config = dict(
    d_mlp=192,
    vocab_size=2130,
    tie_embeddings=True,
    parallel_block=False,
    init_std_qkv=0.0512,
    init_std_o=0.0362,
    init_std_up=0.0512,
    lr_mult_o=1.5,
    grad_clip=1.0,
    warmup_steps=200,
    schedule='wsd',
    batch_tokens=16384,
    seq_len=1024,
    steps=7441,
)
Each number is 500 + 50 x the weight over the matrix's rms, rounded and kept within 0 to 999. Layers, rows and columns count from 0. Numbers have three digits each.

# up: layer 2 MLP up, 192x64, rms 0.21, rows 50-96, columns 0-63
# down: layer 2 MLP down (transposed), 192x64, rms 0.0997, rows 50-95, columns 0-63
up50:521520470538555459470552526462446486576553524543442483431479471512571488499442559464447541562453432572532547487549481515479555455543468447433495558429531433467452466558586455419546515460535521
down50:391419532495560547539442469528492434506571458522572523503499503474486539552508544504524496436510508510504533415541427472535500505560390503434540529482463505587494511527528505507434546509414522
up51:489513460596540476500563461487492478571436446494468529475513551552536554452432461464474464548475549520445512533554612436473422521597436540509519548520526542429462463543499457446495445541401415
down51:503470501479473498494467556474551453492497540496541493523530466436483415550544516493506470428475506550538509510419537512534552519462500483496491431460495488524521601505513507526497529375599537
up52:477546529527448508516460459528450503525475442465541479455564461616450548549514587492394602449548470443495563475519506511487522482601418504546578503507520466460601489475510428484405451460474499
down52:515476570454464538409422459512485514562467537552413546468415435564494625427537527542502543434485535494474444506566538556423457462505505493481445543523456534607564537451485509480530503484525557
up53:523413492483497529470540511491537477493515399610516487545465519412495415491482628502466565403384531592542479493541467492534452553513602464617576465448485470475549518440472499495479549457470515
down53:564500385513501491386516527458560548520480460527459554518496477469617529496470470442507519679562514594533498418475488519515517467446509438475523535590503393414534509529499484507503412546464445
up54:508533482495543542553527575520444403545562551497467390396507524550562457483521516523468641526527521482465429546479556474450448484397473494465441492586455461497548487512584455481529530510455534
down54:529531479438512462511462527573542371563398514480435493456446548541532463590486506486457506517515497488528522483438493469513506491546539455406517587530478426519575566478552448489457524523496532
up55:479536492517542432510467380544524530513569516535499501528488500538510461487482570519506452469558430476454500470500546484489502499443533539481506464443554513469467477533535534441473443484563490
down55:559515531481505488556458443461549542592498479532422510546388506458529517506479469676493521477492460473557473574433457587414508515518468526492477477429524506449523456463590475482530494466493504
up56:501463464562541502442587440508539515436547400570509553511430485566462487487493548519467583472480516424507495592512463499375459524498412541489446496597526506446473533481512501491432624518528435
down56:541605380564573459384550512465432582525548431563467578558510478449469490546517444528537558449427487474482529491527414551383491451531563452456530528584486442461476423510529442492525542629414463
up57:504528568506514531451504491514457541495528503613536341555524603520502500365546542557448431536573501477527397481473527551475553489502407498473524518415498478523439504470416542576446550530429467
down57:491448570455609525531642612548520495539586496575498383464457562554456468464579490522441440512491492562407449394499464494519366577580390445481458442570514480486536517501470421605422535550469497
up58:539498407479503503430399533559558493441497532485507494473504482528462496518515598492545499498513552531475454459541518576594523486491446473525487500522510450488435473521466474498525505422572598
down58:447434463527533507547527420458430534593537460495512503489551460463533564510463437516460566508547433474558498524496494529452441551469540591497545577451482550550481495460561500411516473535481480
up59:455442506526492574562535509445474491493433426519444596524455536508556539452419482503475500426583507491438491437442503541532397538592473462601389545559469464526568469557516518530491531563417492
down59:506514543431556440522458428608497455468506559447526523436421493456541498541475440532542435554495549453469457480547485494492506576491432502514536555392553574495529481533503457573512520534519465
up60:531442482488527506506452524544394542549547517555562466513443481433490501520511568518481538511493507520444600529562514547441489534559454503547539492437504466403501466473469426438457526474562458
down60:512480427557497542430538535454536559541485490465507575501506477488464502424480552522516444494556585521523444535453471450499506480534498417537531558477394453559538583507427435508533535620471518
up61:512543406508439468475508539425533559555525376507459468622553512502549490428540439480518543465482457563520497505565513394439535446547496450532469478617558463536506623495559446472538473517456418
down61:495471392530456456498486520507538544463461481548495515650580548452481472409663447522418513540467470529538509464432488470400578598514434546535487565523404569546483475517517503464486493439481450
up62:513565473513494499551445480469453549404473473523476464452569533478497514480509533498467513438621561570510495566542482529527527432530533511520361452613473499469462525550493557431584486469454439
down62:575442503453518508478525445603594505503488537492543551579455651482434487486496430423553451569475506533526498477504547509498393488505513545533577415446501475574426427500512474552443479468486506
up63:520495480479429534497470538426485521488561510535477475454475422496516427506506520505440502496404665456577505530543352537451475520412584473534540592505561566425463571494655482504497520401440552
down63:508560454503463523466488526424491568502510452466466477513495475565494458506482454464440417457499575481561455498483530551518472423455565435560592599579563482478500629462498451533580423483567554
up64:532493446519483451475520437396473496464481459500526510553540486580533398533534480553624503479523506543491511534568456524468455472542521486569479565516519584422449503489400465444467529505429537
down64:509608568451492448571445488485470583501495477558547470546486431479420495495556556505484575356462472506473499522489512504550529409429508551553405472540511518417558452538472523548451573554546468
up65:571462440433479515535519557487542574554483472542396480539472482540547559481484501536500497474422470501422498470549512486469470493494468519374513564496540494608478498574518490539429516459530472
down65:441478510460484508440508466492480526461515527546521434459522417459507501484558548529471510498554496564587505530523488495438597523520536459477474466510527518568482418510470499478455469520492546
up66:524492477494495511484512530543518429471526521554542434394444435526591550481503559495527486491468536511502463542467494585487510490517428554533357503535424601418579515524554415535505499533414434
down66:517415424536534482507517437536612560463459497424519580397515552521538485525525478510506472560513503491589470469495514457460471520548520446501566504467380479502446462499423532507582563451565437
up67:517494515561524540499474561505532442527464519501518552469493464504528490436423521526523474562511515490451466554474461523456605514491525458469558439442495590595523484491475501465424475505503444
down67:475478591440406502498614516534483506458510535512462441558540519493441451505530615530551527437465516474496421535511550510549451546605478555541508550513517476398477493429441453526453548455524479
up68:468485497482433505477463443603486456455496551513569464513454388563533465399556536463527476551438409536525490554539508477496576545450501486465531542516548504509442588494481501539538521581509473
down68:433457468496598608464453600526480424486436634439490488477465472519619490413525602488479433532473488545489511464463559590506526559375505460484478526570493482672597502427501496497472373443504505
up69:512544535540527491463434471500443469549565364504564472526515444507553543437587474570612539444577507490509431462497553537508473477464477534562448546496452501378415528518464511429557508515332559
down69:571448558472518502557464570539520567518495422546515438528486469441517515544617541503568580418448495507460497474440503586444563401451488508581461602434511393479490454500464513399531506475441504
up70:452471496482525469467547491433632563439576465481426472494542514582576462538383566451441500506455524487458517447574459470519466530523476527528528525456519474467586476486497523576411525473488530
down70:473532422561422525434526499500499520448608517481424423548559479548489612444482507549500503493482525609543421440481466520520502464448506535390527515418516455465537523447478503602502611552557501
up71:583550598490483399512485481497524464526451520452467419550459579659452429499396542549411502543448583467468586515573470501448543441531551528463517568521546517440479509512508500390467476544432514
down71:455576502510499405501466534522498542440382464551485575448476454636477582489452490503590527591440527488466543583518516465449525640444457644421537449524429502408427528491516561458550501432441475
up72:487461457475529501441463531412558530602559554563486460512493515502541590443565461486540423542556461497479399453475539500444539583501445493496520517366457496498502510444510533590522493413531505
down72:502589475531478525472524534494478463562487541502541597467455475457460411527523497441503478438517518448452547515535547341554521485523479577480584506552461457485495466511462427481478585470505537
up73:455486460515454547525433480462483477539473468469630495524469534463514525510574478420474564468521564512427535475417469509510554555478485431510484530498473485539627496533583532440548594465511422
down73:559555578474511481475522446521534506528533558566368569454582470537407431474509508496505504471462472543546512555529459510496490486555511607474462470528483531471476532426483487498441387440553519
up74:505484489486418593535525588562428492485414485525514404432529551505454508481443490470566481526568458504471464497519446505449513613400365484571414499521509529460490555563663579524522506500487497
down74:533402536504483553514598613539369423485449453557469463483492544464505413431437449388529513416539394550455585472514457593539516533466425500489488437572543391443516567563599653530480545475516520
up75:481493595501528526398495499533542504470526483494419486436631552520489471402510507601589472460485441530393468453471501472532475520482435477536575441477448612547456492498620470552440471505406533
down75:593502571435479468407603495482657542519562523446489479578507515512463530483495529474530478512501438485356520408516468540398521405542557500539567495518503560459529499478468406490483545479512479
up76:439439538604571494473530541442420474435446500543595567548466565528475438464521420462443452514439460568516500483511507501479516637483432537561507379483411470494481557459541466579486578550439575
down76:514436464482562494604455480536564537523488522492485483553489448445549457541535582458418492538441512417531488381452453381453478462505496545565378485514523412534586518542530561450562456496497580
up77:545497415520496410524471528478609569455404560544493549527583487555484512458527466495549496515522543513499460410440542488463497507524601491434491364406489546510399511503535576546550515421515543
down77:529496447421555415418409482524478590463511479583486569451552502579554482433412560487563454540562597404529511558456520522559408520535547439527491469391478484504388594562504571491532432464540465
up78:560519469464493518512508477504528387504631481458593518441473476462544526594510465423524612495515517428498500448526505528497530489443414450578403511421391469433576555427535445591511542564488466
down78:575496538529477587458516482495492587521554514483493487444513422507596524469512549462467535592527451479559449546472550483507480453507556523523504521388380478421451509557486525422487478521439515
up79:462448542524549581455478414454445431467512497444543545421453529540528477492468463445514445577607532431522465559645468517599442514481465500477526499531519561418529574588484482472490461579426521
down79:430444440478421481516609533460604561531620465535455474558461520412481442508545510438498570513491404441518507489530539527539490445476489491466475539527572535568475493554471522527526485507478521
up80:495556523539527557475498456412490469492497556518481493556473547500503604505554447589428454482575465508485448570470516513536506481463364503496471502528513536486464527469482416600488523504391518
down80:549486543521435495507526464443483386505549549513467495599453534452537530530516467536501473514567449532513511562415554541553503481465421573450512568464481516464515461421511457528506510433511567
up81:519547559552403545545583534415498543529446512471455528518485560426442414458530522485452415522491465481446619461557473552533526490505507502479581525503588461384427486579514585514502451500490550
down81:532541530499595552504581550504483467450399476490409545453475602553525533492510544571475448450508440512435509538539557490440498440538426463464564410486482519507403572558548594557399443472418537
up82:527535493437455550558464505478516582481506538504421579474492426444452429482511486486533601434478527425454508442474450528454489585496523487558410462522570485509443531595537565545523576476566532
down82:489516533433505472582473516459499520483432585488418617498505459491580464486490536516529579439527505463473584493421487604311468582547519454551452445403517475457428576535554511558514527503500472
up83:445481468545532556481418484552482474548536484561507437455453495558411536417478531583466552488455547510475504494479441489624485546597458519464558567448551470488507486555477502558416542514478409
down83:643492499425490473515500570544516427487517524537447404506463469456591541486454566532507455491543570525473478450459466435625510492552477442469471549512501459395564491511454502547492576524490444
up84:529482543552505499480612470471490522545418539555421451487566383527451543442525579462481546501550478486524471475536439444347486487564541473560482442462565508433479459543523619456623503470441529
down84:552507459574446440487565545456486513526449530552435479452490464503518558492515525573416572495557499458600501487492464464451484546534494476588474429487502526561514355450562605492435563419489500
up85:539517496543472510491388533519467453514599534526494451527474485483510550371482599631514490469484576440546479519448514551551501510466481438377464519481529509452444474491541419510521499518593555
down85:519465579481520421576653550603465554436440522492549499477501452404426518536479567444518447554429535506500437446495409514501511488496482451443527499447525495493441555550408603550504601494472520
up86:494473475516457592539448527543535427539513433541514495500407482437472511510496563533448553519517406467479483485475552477517485519569500479539515452491555499483526589540496472477473503536490471
down86:535564526489557549461450501406458580566434526576558482522527396532471522499476537447503510475445597593546483512559481510473599456393455540475430549490527535403493483514538471467496531522490429
up87:498508464547502501544398515495507498491458638497461448561461586531475493470471492466491536471532497566464559515481566546550586466438554453414470450529554383549431530585475531505558422445576480
down87:542430440526562513551287606439481600393575622438514461396512512555539496426523456484523496569495480478413448597391637574446632484452456522474459459490491465487366570665531503468541468477545493
up88:479528513524492527494460481572426412460575502526553466648414534539477520505529488461499512401454511522450445499481531508585476480539433558489405487485449399543556545490506556553451560480506498
down88:489548375526530467488419591502478515458506438506416483505529509584479481464509524520526490545551653486486564596480574496448473475522476421450477514470465481503431615502497476434539517474505465
up89:588567470468475437471533543472495489521492458461574582521487441519419573452505443484459475479548527500443460544553440497501518505513433527514520552502560507534526512549516495443439446539530494
down89:512543537483494509433546481421482508560540483454469378589426492449524454566509507552456511479456432556520497423416565545531522516606382530490582514463524553493515448458446490571480567558481515
up90:476511516543488451547467487555451477445522418499407546470440508429452517462564468545506497458603518481503493599529544529554470507509463460480492492479541509504443493590503470531503558491506523
down90:476526543494572550428618494442622469531468498421483459587502502484446499478532502476451421545451472540569447486530406502426487427548531476545439447505548438489493551560473571456520569524535475
up91:552518564520464476470446516430461446420488492472624432553526483532526427516508415604468506521549534494544529449557518527577540474471471509540513416566520464438520531465461494521468534502485499
down91:511418529528472423484486543435467511567436521540489574558481448486530443526515482432500484505386482504470447490475579549504515508500522509539507540501427502452481533506521568497519581527542462
up92:468467550504565640448461475493464504475546477543519531467492426516517473407494425548575581528467480548488346549511503471529462607458454492520472426480544559514477511424545504561452524486471459
down92:478415410518589576519439448506506638457543475466519512528496465521543532545392409516510550521552454488590478500529464544463548546489544539505478506550564505485499479433476509517493507512573452
up93:510526494485539472512528484521513493502518464538489500475462548471487484493454471547529511520494510511500485496581487503538547510421467508473552443481487504516543546464516520475477469530515531
down93:494497501588526495503517483525525483527515515502485467421508482507505509520444452514522434512528482487520542572497424485460549506473531492490470520459495517506522489493563518485544455536456485
up94:494481485493507523490460544541496487414483468505525465547574448513434456484566466480463559509566482496564479543457428511586536507467621418500490483486501459435417570523489568473543589429488479
down94:494550597558408536437576471452442504548497536459464513519430539487444510527521492442526525457500460460543588541539472492480397487580497484495539497452529488512460588583451569479452485493559532
up95:512470589466579507470566468517441575582512472481564479576443518551619508454461528487468409523403546530406510428578483527459482505527448583481469484533525483472487560449480553393488563524455531
down95:565558458586474450588369477537511378420513487487501468411533469566502464446455514391558548520476546501530543453470467476466472535401544478515511502468578496539519513507527513495532473538565538
up96:479531473565456492527501472522518506547506541502487490474519534499499479489474429517552496501467496517422504558542522488528523489490510473446495477451446453529508519511507475544490474559488506